{
  "n_layer": 12,
  "vocab_size": 2048,
  "norm": "rmsnorm",
  "tie_embeddings": false,
  "init_std_up": 0.0647,
  "optimizer": "soap_variant",
  "weight_decay": 0.015,
  "decay_fraction": 0.555,
  "seq_len": 256
}
Each number is 200 + 30 x the weight over its row's rms, rounded and kept within 0 to 999. Layers, rows and columns count from 0. The size before them is the row's rms in percent of the matrix's.

# up: layer 2 MLP up, 512x128, rms 0.298, rows 192-218, columns 0-127
# down: layer 2 MLP down (transposed), 512x128, rms 0.299, rows 192-218, columns 0-127
up192,091,227,177,206,262,169,177,176,241,170,204,184,267,145,152,187,238,217,208,220,196,174,168,191,148,221,203,179,168,191,247,155,230,207,210,168,215,176,220,240,162,221,262,192,199,182,210,191,210,189,178,183,222,183,247,197,250,265,159,222,189,171,225,180,172,212,237,215,203,253,205,207,182,142,211,159,223,251,246,224,249,219,209,202,152,185,176,213,172,190,228,200,170,172,235,193,187,222,183,228,227,187,237,123,217,226,221,209,162,182,128,202,249,201,256,189,213,224,221,201,240,202,209,199,225,186,210,220,230
down192,108,255,187,164,179,223,216,182,220,247,227,209,152,189,231,229,196,196,164,177,117,212,216,198,207,211,205,199,215,178,240,133,204,202,213,190,199,175,251,176,221,191,190,192,155,137,202,183,172,178,215,201,196,154,209,204,149,198,154,122,170,222,224,204,237,205,110,199,223,229,174,235,200,202,160,178,209,204,200,219,203,187,185,234,191,153,188,203,179,224,152,201,217,158,168,171,194,247,241,203,173,185,172,199,197,173,197,168,157,162,203,155,207,153,172,236,205,187,228,179,229,261,170,165,232,262,225,185,188
up193,072,246,233,194,225,191,240,157,209,222,212,216,231,150,184,233,197,200,186,187,207,204,178,189,244,251,189,210,177,181,179,260,195,157,222,207,208,189,198,230,240,238,239,242,190,210,180,153,234,210,194,260,206,233,210,176,206,179,182,212,206,210,166,219,218,226,198,200,178,243,208,221,164,202,153,164,198,205,232,209,217,200,205,162,220,211,193,188,115,298,184,194,130,176,117,221,185,270,194,202,195,188,202,177,131,208,160,234,228,251,171,175,201,209,211,244,184,238,209,215,209,249,211,218,226,224,219,181,205
down193,082,192,187,166,205,145,236,232,257,230,192,244,245,162,219,204,155,219,167,224,214,224,189,183,194,188,187,185,236,177,265,133,239,242,205,270,176,210,278,154,214,198,151,203,238,193,226,170,184,153,213,155,201,175,177,191,182,174,176,167,236,201,199,223,189,210,213,192,206,231,316,180,190,218,179,224,153,210,214,160,193,211,188,231,227,150,185,216,206,227,224,216,221,239,213,202,221,245,201,188,213,251,195,187,223,254,171,211,221,197,235,179,224,165,159,214,206,182,193,217,196,177,181,215,224,219,174,215,202
up194,047,240,213,169,218,168,220,247,169,205,207,200,173,153,178,153,220,238,252,233,212,229,225,216,221,133,170,179,220,214,185,222,234,183,167,143,223,223,185,160,228,247,150,223,189,212,220,240,226,125,208,208,177,164,182,180,215,165,210,158,212,184,231,235,273,213,224,212,175,207,190,202,221,220,182,203,155,198,182,207,189,225,212,167,205,182,231,163,201,164,185,256,175,250,212,191,172,181,254,183,239,208,195,146,218,206,202,227,170,178,200,221,191,206,170,182,195,260,219,196,223,240,216,199,222,281,224,233,260
down194,069,203,141,190,216,154,173,220,176,233,229,201,189,242,176,186,96,203,219,216,176,216,171,210,211,213,182,228,203,174,181,153,202,185,185,202,244,217,170,206,193,212,208,211,204,183,252,163,198,212,246,200,261,188,168,204,207,226,220,274,223,243,167,202,207,175,205,239,204,149,149,226,217,236,147,251,192,199,216,211,176,138,218,196,190,159,190,208,213,217,211,187,135,245,201,203,246,168,236,228,280,199,220,206,201,225,238,274,211,163,175,197,172,244,208,191,192,159,197,166,204,215,216,211,192,237,190,174,211
up195,124,204,182,230,237,167,213,166,224,204,189,224,185,184,178,226,199,170,231,236,206,190,255,145,169,195,195,178,242,199,201,257,140,201,252,180,146,180,196,210,217,188,166,177,173,142,164,225,198,155,159,192,228,215,195,215,172,237,188,218,198,220,160,194,197,212,217,194,197,201,228,175,191,186,229,236,234,197,160,199,221,205,163,190,216,164,244,217,178,176,178,243,234,182,182,244,205,176,178,182,162,150,231,62,195,211,220,213,153,172,146,168,184,212,188,215,240,164,170,240,243,196,192,187,192,183,200,224,167
down195,103,196,203,184,176,207,246,247,237,203,203,166,227,163,167,227,231,196,171,261,202,211,247,170,220,215,137,171,190,229,231,215,201,216,196,193,194,183,165,230,197,200,158,191,226,220,183,143,209,179,189,189,191,222,209,215,208,201,234,235,223,178,198,214,197,227,192,205,156,213,255,230,291,186,185,228,202,200,227,213,168,198,169,184,191,187,224,200,173,170,172,231,188,134,169,199,257,250,173,139,201,168,224,245,186,275,145,263,218,164,259,217,184,161,230,196,236,186,189,199,200,210,244,160,238,225,212,176,229
up196,117,202,215,209,220,230,197,172,187,175,159,193,193,230,161,173,166,187,220,213,230,176,170,198,204,197,209,234,244,156,161,166,247,173,225,183,160,187,205,195,213,201,176,216,155,174,231,185,216,166,255,201,184,167,220,204,274,215,197,233,184,184,244,198,160,190,222,207,182,173,283,219,210,184,158,114,230,152,140,236,195,188,235,170,153,230,192,189,247,203,204,186,187,229,229,249,191,218,187,218,209,158,198,218,170,251,223,185,164,205,253,190,199,225,249,190,246,223,259,191,231,235,236,247,223,201,234,188,193
down196,127,169,217,190,179,176,211,186,212,206,220,217,218,221,179,209,149,208,158,167,216,223,168,237,224,240,268,207,196,199,181,190,159,146,174,179,225,195,239,218,208,148,191,126,163,165,224,177,213,205,247,186,232,201,198,193,199,244,214,194,187,183,181,172,209,232,172,219,210,186,198,204,255,197,173,184,117,166,272,249,192,122,163,171,178,201,209,200,203,211,223,164,252,210,163,219,221,207,184,210,199,231,227,152,151,200,233,243,198,208,250,244,134,188,256,197,194,187,191,203,168,177,202,218,218,203,156,211,152
up197,094,240,199,175,208,200,215,238,211,178,193,194,216,188,244,162,227,198,209,217,231,210,226,236,194,247,211,244,206,159,178,170,199,178,243,179,219,168,176,164,159,244,164,204,212,174,241,137,197,216,214,259,170,244,200,210,228,201,207,200,182,262,232,284,206,245,217,204,219,146,163,280,203,172,222,248,191,226,197,208,160,202,247,171,191,196,224,214,146,229,202,202,183,225,198,216,227,230,197,190,223,197,169,149,229,229,191,240,211,174,213,260,191,206,229,179,217,258,235,163,149,220,197,235,212,237,240,176,179
down197,098,189,145,198,182,210,231,189,205,222,268,166,202,252,205,204,210,225,229,183,223,165,182,193,246,263,207,232,219,151,198,172,150,185,226,190,173,234,131,234,193,210,203,251,203,192,231,171,215,211,202,185,159,214,143,187,230,179,200,227,219,234,189,186,197,170,208,203,190,202,197,187,188,152,257,218,205,221,209,176,239,214,200,182,196,194,228,224,125,158,159,182,200,201,233,228,256,240,259,186,216,188,200,208,215,222,237,200,151,192,158,195,207,259,199,178,223,218,293,199,193,200,200,170,223,244,146,167,244
up198,121,229,229,185,191,216,177,201,183,210,198,192,139,240,268,199,163,145,190,223,219,166,222,224,172,200,208,197,230,230,173,214,179,210,190,163,180,140,199,199,224,204,224,212,203,195,197,245,211,203,200,252,166,129,249,167,246,189,192,159,261,233,182,196,197,181,168,228,216,198,258,204,149,247,223,189,129,190,160,246,148,186,237,202,229,219,200,202,194,223,178,216,209,205,189,195,228,208,250,242,145,201,196,139,215,211,192,240,207,228,175,211,216,148,214,140,183,240,174,172,187,164,247,217,178,233,176,232,196
down198,102,132,200,197,213,226,227,193,160,174,235,206,201,163,197,193,184,214,201,184,193,221,215,173,184,169,161,198,152,202,157,176,164,228,181,196,218,223,184,197,203,188,123,230,224,165,218,168,189,205,159,213,239,214,195,213,288,162,217,185,194,226,216,231,189,193,183,200,244,199,181,222,135,202,196,169,200,254,208,231,223,165,199,253,166,199,178,199,229,199,187,178,206,225,146,220,202,173,93,227,219,198,224,192,238,185,286,190,212,273,211,205,186,232,164,171,187,184,206,268,189,211,207,169,198,243,181,206,216
up199,037,256,195,212,205,218,193,218,183,172,162,225,216,213,186,177,200,191,154,212,199,236,164,227,205,236,235,201,196,204,194,228,180,222,253,170,246,180,181,208,188,206,202,187,168,188,220,313,240,181,209,254,152,220,184,228,197,203,190,184,221,242,192,233,145,188,242,151,195,179,191,209,213,239,221,186,220,177,160,173,189,146,236,212,211,181,167,206,165,219,155,184,175,195,180,259,189,193,181,192,176,118,229,172,214,193,207,198,194,157,225,210,178,208,207,206,200,236,212,207,273,275,155,226,229,171,207,252,151
down199,050,202,170,197,147,270,155,219,170,200,181,198,179,210,192,209,237,199,205,217,180,168,181,224,185,207,217,148,205,207,186,226,235,173,146,200,182,203,202,242,157,177,195,186,146,186,209,134,202,193,176,193,212,229,161,171,207,186,190,163,192,200,241,145,236,191,160,254,245,194,154,209,227,190,143,225,227,208,178,240,197,211,171,234,143,166,211,191,216,233,234,182,195,166,194,203,164,176,231,191,257,215,179,189,229,173,206,216,210,285,201,249,187,203,204,191,184,163,268,154,187,233,213,235,150,255,215,246,217
up200,147,182,232,202,236,162,190,173,223,181,171,176,240,181,196,149,195,182,158,165,220,165,215,159,197,222,173,194,209,182,213,242,210,217,274,205,206,208,206,192,206,202,218,173,217,197,179,170,223,190,164,212,204,187,192,213,147,165,253,135,247,212,230,256,180,219,236,151,200,217,174,217,170,197,215,124,166,196,160,235,234,221,236,225,227,153,228,163,222,180,166,156,124,169,158,202,207,163,177,223,206,202,183,205,175,199,146,234,180,225,183,183,178,208,241,158,204,182,197,212,253,237,134,235,186,189,201,159,163
down200,106,200,228,209,182,166,196,179,245,175,216,208,168,230,195,220,122,191,205,186,132,184,225,214,192,193,144,205,227,217,225,179,191,195,172,177,253,189,213,193,207,169,191,140,238,192,233,192,271,184,114,201,226,192,241,219,240,201,215,212,194,217,213,193,166,233,153,205,211,141,222,173,186,196,239,221,171,185,171,223,193,170,194,192,195,178,211,212,193,161,183,241,277,247,196,216,251,209,166,220,220,188,226,202,219,225,173,167,186,187,221,209,161,214,192,144,149,190,133,204,147,225,213,133,232,238,201,219,188
up201,122,215,210,168,220,186,219,164,217,177,268,200,213,168,190,214,218,205,230,270,180,163,154,176,158,178,180,234,194,238,237,183,216,142,217,210,200,217,243,178,167,180,162,211,267,206,220,253,167,156,191,264,230,167,194,241,236,179,183,200,187,210,177,229,194,163,247,144,188,221,221,167,158,199,207,206,178,249,187,209,261,187,227,181,158,232,174,222,192,200,208,222,209,167,154,254,209,202,187,155,189,167,213,166,186,183,179,215,232,224,183,227,237,170,237,268,200,243,182,219,191,201,181,236,201,214,215,192,138
down201,114,156,228,194,183,217,139,216,167,198,177,235,224,264,209,199,209,217,192,152,137,216,170,249,201,222,216,210,208,257,236,233,168,184,212,199,192,153,127,235,209,204,245,174,218,243,177,168,229,220,161,216,155,247,167,205,218,198,241,223,203,188,188,176,221,163,169,155,190,170,125,157,207,199,225,188,205,172,201,245,197,188,182,164,213,188,185,171,233,183,212,143,211,171,223,123,215,232,228,234,157,189,146,225,237,176,212,185,196,185,187,208,179,169,194,230,204,187,210,169,162,206,226,215,154,221,236,219,227
up202,035,232,224,236,214,208,188,178,251,152,188,186,213,156,218,172,200,209,266,240,210,204,231,210,201,163,218,211,208,194,201,229,199,177,248,209,245,208,127,162,220,264,191,207,182,154,194,218,208,203,188,151,246,229,240,193,214,211,213,162,168,198,154,225,190,232,166,187,179,199,186,179,139,175,127,125,233,208,191,171,172,217,231,203,202,260,174,188,216,236,218,202,237,199,227,198,186,200,198,169,164,261,188,156,168,171,172,192,129,183,202,228,225,261,211,191,226,192,185,183,186,175,215,216,159,202,152,172,227
down202,030,175,228,172,180,196,199,268,203,229,192,212,179,199,223,201,185,172,267,182,170,153,180,177,188,218,214,231,172,257,210,133,180,212,232,194,145,194,163,251,229,205,146,254,203,176,175,194,166,188,218,176,199,174,251,175,202,193,185,227,191,197,148,149,235,217,265,217,212,245,195,242,172,171,199,243,249,190,209,194,257,249,182,126,193,217,211,201,199,231,206,193,200,209,218,209,232,193,222,241,231,280,220,160,201,214,214,193,182,229,170,174,236,221,232,221,190,196,248,176,198,169,175,177,224,178,231,230,197
up203,129,192,155,163,165,187,213,165,216,216,175,205,197,186,228,260,220,282,199,192,220,238,182,209,246,226,235,179,159,193,233,211,227,219,199,195,237,236,184,171,186,158,196,241,149,183,156,177,147,167,183,230,253,172,224,191,230,210,195,184,165,246,180,199,136,221,231,212,183,188,279,236,219,195,192,180,198,212,200,221,195,191,200,217,175,220,238,180,169,152,264,177,175,157,223,151,163,194,178,181,226,214,147,187,235,192,236,150,235,182,171,221,191,208,159,228,220,222,165,192,176,185,198,213,197,195,147,254,175
down203,125,175,184,193,190,189,232,234,208,198,177,160,214,184,215,170,186,148,225,177,168,138,170,187,167,213,217,177,183,185,207,213,226,186,252,233,207,216,175,191,185,176,203,164,225,232,174,200,217,139,205,158,174,160,219,161,264,166,205,240,204,121,195,171,219,231,213,191,163,176,205,256,236,222,192,216,191,191,222,215,169,177,171,195,193,147,198,179,164,159,206,106,225,238,179,260,167,206,238,143,204,188,181,224,251,170,205,158,225,177,214,174,174,199,217,256,193,226,185,250,190,213,222,188,231,243,189,176,242
up204,049,206,199,235,136,217,239,201,213,155,199,198,153,166,190,185,286,197,239,224,214,187,194,220,160,187,213,227,170,158,198,209,206,216,257,191,194,194,193,201,169,258,260,186,202,170,170,174,151,186,144,201,210,180,203,194,193,163,189,131,224,208,184,208,151,229,195,211,161,192,242,130,204,212,184,223,244,215,215,170,220,246,148,177,219,164,227,196,226,220,186,263,194,170,240,189,236,216,221,192,213,182,213,169,252,226,196,185,164,227,141,213,221,183,194,163,195,271,219,168,167,191,206,200,203,244,194,238,222
down204,050,198,181,231,166,249,207,214,166,185,132,204,191,240,192,171,95,191,226,193,236,214,194,192,228,207,222,206,179,181,222,167,181,194,210,245,146,190,207,280,220,206,221,244,226,177,240,203,163,208,185,213,172,212,229,240,243,211,196,169,236,186,168,207,171,176,249,172,209,201,147,253,212,185,216,217,176,182,194,270,185,183,246,204,221,167,216,184,201,230,228,161,270,162,248,187,156,249,223,187,204,177,198,157,177,165,200,210,199,228,180,246,203,224,193,229,156,247,184,171,170,190,188,213,202,225,170,216,193
up205,109,154,210,210,250,217,228,131,218,185,211,185,190,216,238,189,183,212,215,182,239,183,229,210,217,215,186,179,217,183,157,208,160,240,236,169,203,238,164,163,199,187,230,150,210,170,213,232,185,240,158,185,198,212,156,198,163,137,190,220,197,204,257,244,225,161,202,253,196,160,197,214,170,233,122,154,175,190,193,217,177,239,251,208,239,229,149,214,216,258,196,198,233,143,201,164,192,198,233,224,168,185,204,175,142,173,202,252,216,267,210,248,236,178,217,213,185,209,170,210,198,206,204,182,211,225,160,178,177
down205,100,251,244,178,201,177,209,261,157,163,204,185,191,203,204,196,142,190,171,181,201,234,224,255,223,167,181,174,169,211,217,209,276,197,220,186,218,176,234,212,179,218,186,241,186,172,182,183,216,192,180,138,193,211,290,185,242,235,197,147,161,221,146,177,258,197,212,209,189,179,212,192,212,197,199,182,196,255,225,209,252,161,168,205,231,190,198,241,201,172,144,150,214,200,154,260,219,201,140,221,186,212,161,214,231,176,220,226,205,188,178,212,168,197,196,220,210,210,162,235,256,218,218,172,164,229,194,236,185
up206,126,204,205,201,210,197,204,217,161,229,163,191,225,201,250,197,209,224,195,244,189,167,218,241,136,166,160,224,204,177,167,212,235,175,218,149,211,209,190,178,186,226,213,179,205,226,176,242,206,188,235,195,212,230,270,198,219,208,169,181,178,163,235,168,241,195,191,227,216,150,206,159,231,138,201,207,202,212,194,236,202,210,179,144,194,214,240,171,160,178,176,173,199,207,222,190,133,168,236,188,236,197,230,141,252,179,167,207,136,183,177,205,224,180,167,176,234,180,216,174,150,151,228,244,168,166,181,141,272
down206,116,208,245,160,191,229,241,206,200,156,193,217,218,263,177,192,170,150,213,131,144,153,203,155,205,175,165,167,160,199,229,228,180,216,185,268,225,165,222,189,199,208,216,169,184,202,158,187,198,175,228,197,249,200,155,172,228,235,256,199,194,202,252,261,232,208,184,187,160,192,145,187,162,203,213,223,208,237,144,193,245,223,182,235,220,150,208,167,155,212,188,175,220,148,166,192,209,209,245,260,176,176,200,200,205,204,206,177,287,215,178,156,199,220,231,219,186,220,207,212,218,208,208,212,209,231,210,192,211
up207,032,216,218,203,223,231,244,218,210,177,157,225,189,150,205,214,227,251,179,260,221,205,214,209,186,207,218,236,207,153,244,192,238,177,191,195,184,205,193,197,206,247,231,190,165,205,239,211,146,188,210,181,167,197,215,195,164,247,211,215,212,194,274,218,172,208,229,157,208,230,182,197,175,246,200,193,223,169,219,172,204,186,223,197,175,227,158,194,250,252,202,209,166,189,200,244,200,235,259,177,237,191,155,224,227,206,189,222,137,166,155,217,181,169,157,239,261,162,232,178,175,259,147,167,185,227,195,228,126
down207,037,175,205,249,194,176,181,175,168,197,211,198,231,221,178,151,197,260,198,160,220,213,185,203,250,230,247,193,216,165,189,219,200,174,291,222,154,173,225,202,189,238,162,191,216,196,203,218,147,121,174,207,242,216,208,216,180,220,205,198,162,116,216,182,193,259,191,193,154,196,200,156,166,166,162,179,205,195,152,213,218,173,212,208,196,192,186,206,165,160,246,250,241,213,225,199,205,154,194,160,253,181,182,182,128,226,182,193,182,216,209,232,201,194,165,218,188,177,197,133,235,235,196,227,165,204,204,199,218
up208,094,218,172,207,176,196,205,204,261,198,189,206,199,202,176,203,217,212,229,193,182,222,199,126,158,171,233,161,223,205,197,217,218,230,190,190,210,187,199,201,180,214,187,147,207,152,174,256,194,228,159,188,203,167,175,210,195,201,198,154,190,197,133,197,235,240,231,207,163,279,202,236,152,114,195,137,182,221,194,215,239,205,217,132,219,196,176,197,159,194,242,159,171,182,201,174,182,197,147,206,184,184,203,106,182,201,186,211,190,214,186,206,171,247,170,166,162,213,212,204,152,249,177,196,176,156,207,241,180
down208,097,242,146,211,179,240,214,236,203,245,196,201,226,253,211,221,163,223,202,234,180,225,244,219,237,202,193,210,234,185,241,212,177,149,227,170,180,216,189,156,235,220,197,179,182,216,214,177,201,226,213,244,199,170,214,184,215,253,241,135,232,210,247,175,195,150,190,184,262,200,224,166,192,205,188,218,212,231,196,181,132,210,222,177,181,240,234,200,232,232,192,168,207,198,213,186,274,194,237,268,212,229,179,225,230,222,216,175,190,177,299,198,168,165,178,246,189,226,156,209,224,192,181,226,178,224,192,154,186
up209,129,187,212,194,168,196,158,186,195,222,170,184,195,173,191,212,210,198,214,258,234,197,248,183,181,222,174,134,244,214,227,218,145,181,227,183,192,169,233,172,234,166,153,166,146,253,178,247,187,180,147,174,189,172,186,206,158,229,191,210,247,225,187,198,160,238,133,191,206,223,212,224,232,221,266,176,205,198,217,188,196,164,193,238,260,191,194,166,208,176,211,229,191,192,172,227,216,210,254,208,192,219,174,77,194,257,179,233,192,173,195,165,174,204,179,195,230,245,206,189,203,177,204,211,212,227,203,223,227
down209,114,146,165,153,193,204,212,201,215,155,193,192,191,221,173,133,238,210,199,175,236,203,175,193,223,239,139,198,172,220,206,228,182,191,174,216,238,194,179,214,205,227,188,174,215,243,176,217,231,230,133,197,165,252,183,275,204,151,215,238,209,215,215,123,175,139,207,183,199,239,145,234,243,199,196,199,205,211,173,234,179,171,207,162,238,208,201,236,169,200,146,163,239,188,170,219,221,186,208,190,173,218,223,254,196,221,180,201,258,180,225,182,170,198,205,182,251,207,170,152,178,153,221,171,185,171,200,247,222
up210,123,265,159,181,179,218,160,142,205,203,161,173,208,154,212,227,185,216,216,158,199,177,194,237,187,159,196,222,195,204,138,207,174,194,216,231,170,212,112,135,174,195,210,235,179,238,191,282,200,203,236,139,204,230,225,205,182,190,187,209,169,139,160,183,221,224,211,179,222,203,163,208,228,224,270,255,208,204,210,170,183,206,178,176,164,228,204,214,162,197,170,215,233,170,185,198,187,187,268,189,215,213,187,165,185,199,159,214,162,189,211,189,185,130,181,175,206,246,227,178,200,252,199,224,233,202,184,182,185
down210,139,194,180,263,169,155,207,203,262,182,218,156,229,214,194,177,174,153,202,195,147,213,134,236,209,175,257,159,187,280,211,201,244,237,178,245,223,152,227,246,180,207,193,214,186,191,179,233,202,180,207,236,190,207,219,211,236,180,223,182,186,226,179,243,229,172,173,199,208,175,227,196,232,197,217,185,209,240,201,247,202,196,180,198,177,179,230,206,216,186,144,162,180,206,236,271,208,210,241,197,146,207,256,265,161,166,173,179,227,169,204,201,198,189,217,244,195,182,221,208,232,230,212,214,190,264,199,163,161
up211,121,191,192,169,188,218,173,166,198,196,204,178,175,256,207,210,196,195,193,209,207,172,188,252,192,199,221,188,264,204,210,252,157,205,214,165,223,209,149,146,233,200,140,180,169,154,210,265,205,209,180,170,132,209,181,163,180,185,136,184,223,234,192,206,193,220,178,215,198,213,215,171,218,238,198,176,205,190,183,224,231,167,166,218,195,199,205,200,190,209,132,191,181,177,181,194,160,216,304,227,180,179,180,117,205,239,148,208,193,229,166,162,216,224,228,221,204,231,165,155,206,184,205,254,236,225,226,250,189
down211,112,191,202,141,180,187,128,186,217,199,193,179,245,158,190,143,206,190,182,208,159,170,183,171,208,208,145,192,208,217,261,208,227,154,186,241,239,204,197,247,180,198,249,194,243,241,219,179,211,202,223,219,186,220,197,174,231,208,221,199,195,194,142,168,216,232,171,220,230,176,184,211,135,173,243,214,223,108,178,204,220,203,190,214,143,169,261,208,196,176,168,101,237,227,195,220,244,193,235,189,207,178,210,232,189,234,165,184,169,181,196,205,165,188,198,197,204,211,196,238,160,180,173,222,216,243,166,207,216
up212,027,180,252,227,163,208,226,214,225,182,161,182,165,159,199,215,191,178,210,224,181,173,191,211,207,150,237,203,165,269,114,222,182,196,238,234,208,209,182,169,287,152,188,229,207,213,170,252,171,184,226,229,232,235,169,255,219,238,226,164,224,225,152,235,177,235,190,212,167,228,196,225,168,197,172,180,264,185,176,166,237,226,234,222,223,216,194,224,180,160,233,198,178,181,200,216,161,221,211,144,194,239,171,199,174,167,215,215,141,208,175,227,185,192,161,222,215,169,263,212,175,199,201,194,186,178,210,205,221
down212,029,218,222,247,250,221,185,244,255,208,122,216,181,163,155,229,217,231,178,211,224,171,175,187,217,209,252,178,188,196,252,207,230,190,206,213,198,202,254,216,185,190,198,236,191,213,185,126,185,214,231,179,155,244,210,211,181,206,207,203,227,235,234,202,218,143,249,222,201,200,197,136,234,119,198,178,236,199,241,200,165,243,183,190,171,231,174,195,181,165,207,184,181,196,173,194,197,202,204,191,207,149,165,214,224,170,257,206,183,180,107,223,225,250,225,205,217,247,174,180,206,217,172,212,160,228,179,210,186
up213,031,279,238,218,235,207,238,222,160,206,243,232,217,172,203,180,202,209,220,196,248,210,208,162,226,219,245,171,188,191,181,214,221,196,211,187,108,214,193,218,236,237,227,242,192,144,180,194,214,195,212,213,197,221,185,257,229,206,220,187,172,141,216,227,219,215,229,213,155,214,240,150,176,213,186,183,188,152,164,217,198,186,192,202,199,214,226,195,195,235,145,193,168,221,243,161,144,243,134,121,197,187,165,183,173,158,222,180,172,205,176,175,212,240,219,158,237,228,177,164,226,195,218,192,145,222,208,217,215
down213,035,162,189,229,158,182,190,221,191,166,224,214,213,158,176,222,192,222,192,191,233,211,189,206,223,147,212,206,200,208,221,180,222,242,198,136,209,197,207,235,159,214,130,242,122,162,175,167,263,228,211,244,160,185,198,144,181,163,265,237,183,238,183,156,186,186,185,172,214,243,204,206,175,185,251,177,238,210,202,194,133,191,197,190,213,221,198,210,221,169,229,182,201,211,223,233,190,195,258,201,164,227,206,232,244,189,179,213,284,245,221,188,224,172,231,204,212,194,283,185,171,210,202,179,202,166,201,197,188
up214,092,229,184,253,171,233,191,221,214,186,205,197,224,196,180,189,203,205,227,208,245,242,203,176,228,223,178,231,218,176,130,187,191,194,189,227,222,193,211,192,167,169,213,207,243,168,206,230,174,180,220,247,199,213,210,237,206,216,237,160,167,244,175,175,202,175,204,182,231,160,184,158,129,165,202,217,213,148,218,236,179,140,245,196,262,274,227,168,183,183,147,222,228,217,175,225,200,227,186,158,221,153,223,213,233,196,236,188,217,185,174,257,204,215,177,190,238,252,188,233,185,246,194,176,169,249,161,272,176
down214,096,224,172,188,207,166,187,191,252,251,200,232,171,289,200,218,168,194,205,203,240,173,245,172,181,205,202,181,181,176,211,174,120,188,181,225,209,211,166,179,176,165,249,173,185,216,212,201,182,215,212,236,219,230,191,181,227,172,194,204,252,200,139,187,175,138,220,174,206,189,210,206,217,215,159,242,264,187,249,211,214,216,150,174,187,188,246,195,193,165,191,174,228,254,255,219,219,204,191,248,135,228,214,164,196,154,207,196,224,193,195,223,195,224,288,233,206,152,162,176,198,201,200,216,217,211,180,154,211
up215,047,253,183,193,230,255,251,220,174,181,189,193,212,149,141,224,174,215,217,234,181,223,163,224,188,197,192,201,206,249,223,264,240,238,200,145,165,264,131,265,200,233,171,198,207,208,253,189,205,169,173,195,183,224,208,226,186,176,183,241,212,216,229,257,187,237,236,233,162,185,234,171,207,233,196,177,263,199,211,206,183,207,225,202,277,222,205,219,212,223,200,217,192,194,192,227,232,252,242,152,189,219,230,185,185,208,190,174,175,201,178,204,222,193,152,204,188,189,231,191,171,198,192,153,158,246,178,248,213
down215,067,145,176,239,194,196,152,157,186,220,229,160,237,267,208,183,221,166,232,167,194,223,234,194,177,211,243,205,224,153,264,204,212,193,163,156,147,211,250,214,181,199,198,177,222,232,183,197,182,201,215,154,191,169,198,221,219,205,198,232,234,228,186,210,224,198,226,225,207,219,113,202,238,189,190,232,139,212,215,185,167,191,226,176,201,188,238,234,241,188,213,228,282,198,202,231,249,143,204,224,244,236,273,200,249,232,135,181,217,181,211,195,196,223,219,201,164,165,187,195,189,206,188,236,193,216,182,191,193
up216,048,223,215,244,203,209,191,141,187,159,202,167,197,163,169,215,233,243,200,263,224,261,180,179,154,170,161,175,137,173,204,267,206,191,212,218,253,172,168,157,180,220,208,204,203,166,223,245,215,169,212,146,155,222,218,217,184,231,196,157,218,230,238,272,195,225,164,195,196,210,189,243,167,216,205,189,246,200,187,201,183,227,210,222,220,180,139,226,215,275,214,227,238,215,171,227,205,173,243,135,233,163,188,154,210,170,175,217,179,209,216,223,219,176,191,207,202,231,190,212,224,206,210,169,231,171,172,228,219
down216,066,182,170,183,201,210,210,218,228,226,202,211,215,226,159,256,190,162,189,234,194,205,201,219,218,227,185,237,249,237,212,150,194,170,202,185,154,220,208,177,176,165,194,172,233,222,248,203,156,217,158,268,250,200,238,195,194,200,198,210,223,224,190,214,235,189,194,259,183,257,251,220,197,219,220,221,162,190,245,229,149,203,259,234,167,178,247,203,249,197,210,187,229,195,289,174,211,187,227,235,253,237,217,217,173,214,158,190,225,203,185,245,174,245,193,197,230,235,172,160,191,126,180,210,192,164,178,205,229
up217,126,201,201,254,235,174,201,196,223,262,221,210,171,152,193,174,171,163,222,196,178,177,237,177,193,187,194,251,206,226,132,226,215,241,210,209,194,138,222,197,208,178,221,197,178,173,208,252,183,165,213,126,242,204,127,171,189,197,231,221,161,159,244,175,213,174,221,189,285,232,202,224,202,225,200,226,195,165,232,165,215,237,198,239,161,196,194,185,258,190,221,206,155,219,253,179,232,191,185,140,215,220,208,183,184,216,190,182,195,177,204,194,234,189,247,190,230,228,181,165,170,197,265,184,203,164,237,204,232
down217,122,204,222,194,173,192,189,185,205,201,222,192,241,222,167,225,167,249,243,258,151,163,234,201,211,269,234,190,179,207,195,215,230,203,230,171,162,191,191,179,149,211,175,153,216,189,219,205,179,226,181,203,155,183,214,160,228,183,194,171,283,156,222,175,222,211,180,169,203,217,250,216,169,150,186,177,118,206,181,159,189,200,199,225,244,169,248,204,203,223,201,183,203,239,239,199,214,209,164,185,244,192,224,218,202,228,186,222,240,207,162,213,174,179,220,222,225,213,199,260,187,191,165,202,238,227,255,135,127
up218,096,205,210,146,228,193,157,219,224,264,171,206,156,164,211,229,243,254,159,205,202,209,177,215,221,170,243,183,216,161,261,235,226,170,158,195,226,178,171,186,185,262,145,210,178,175,186,197,211,188,244,187,144,239,249,228,177,278,192,189,191,224,270,169,206,244,201,191,227,215,188,178,197,228,221,208,242,187,206,183,220,173,156,174,217,205,213,191,217,184,187,246,224,179,229,172,195,245,219,238,153,227,211,217,189,135,209,235,199,200,242,206,192,208,203,193,229,171,161,203,186,224,190,138,192,252,219,159,197
down218,107,187,221,147,227,200,225,199,224,196,251,221,162,151,177,250,227,210,220,207,179,225,186,194,268,219,249,185,225,228,214,184,228,177,142,178,197,201,194,195,180,174,240,222,210,259,221,168,167,161,252,231,194,207,179,217,235,206,171,217,198,214,206,201,190,175,169,146,274,196,173,234,203,221,184,239,251,153,213,157,198,151,238,208,237,237,163,222,189,169,231,237,266,156,231,190,161,209,233,180,234,194,208,177,173,122,218,166,200,193,229,207,207,191,220,162,214,181,243,208,215,236,212,219,233,242,176,206,186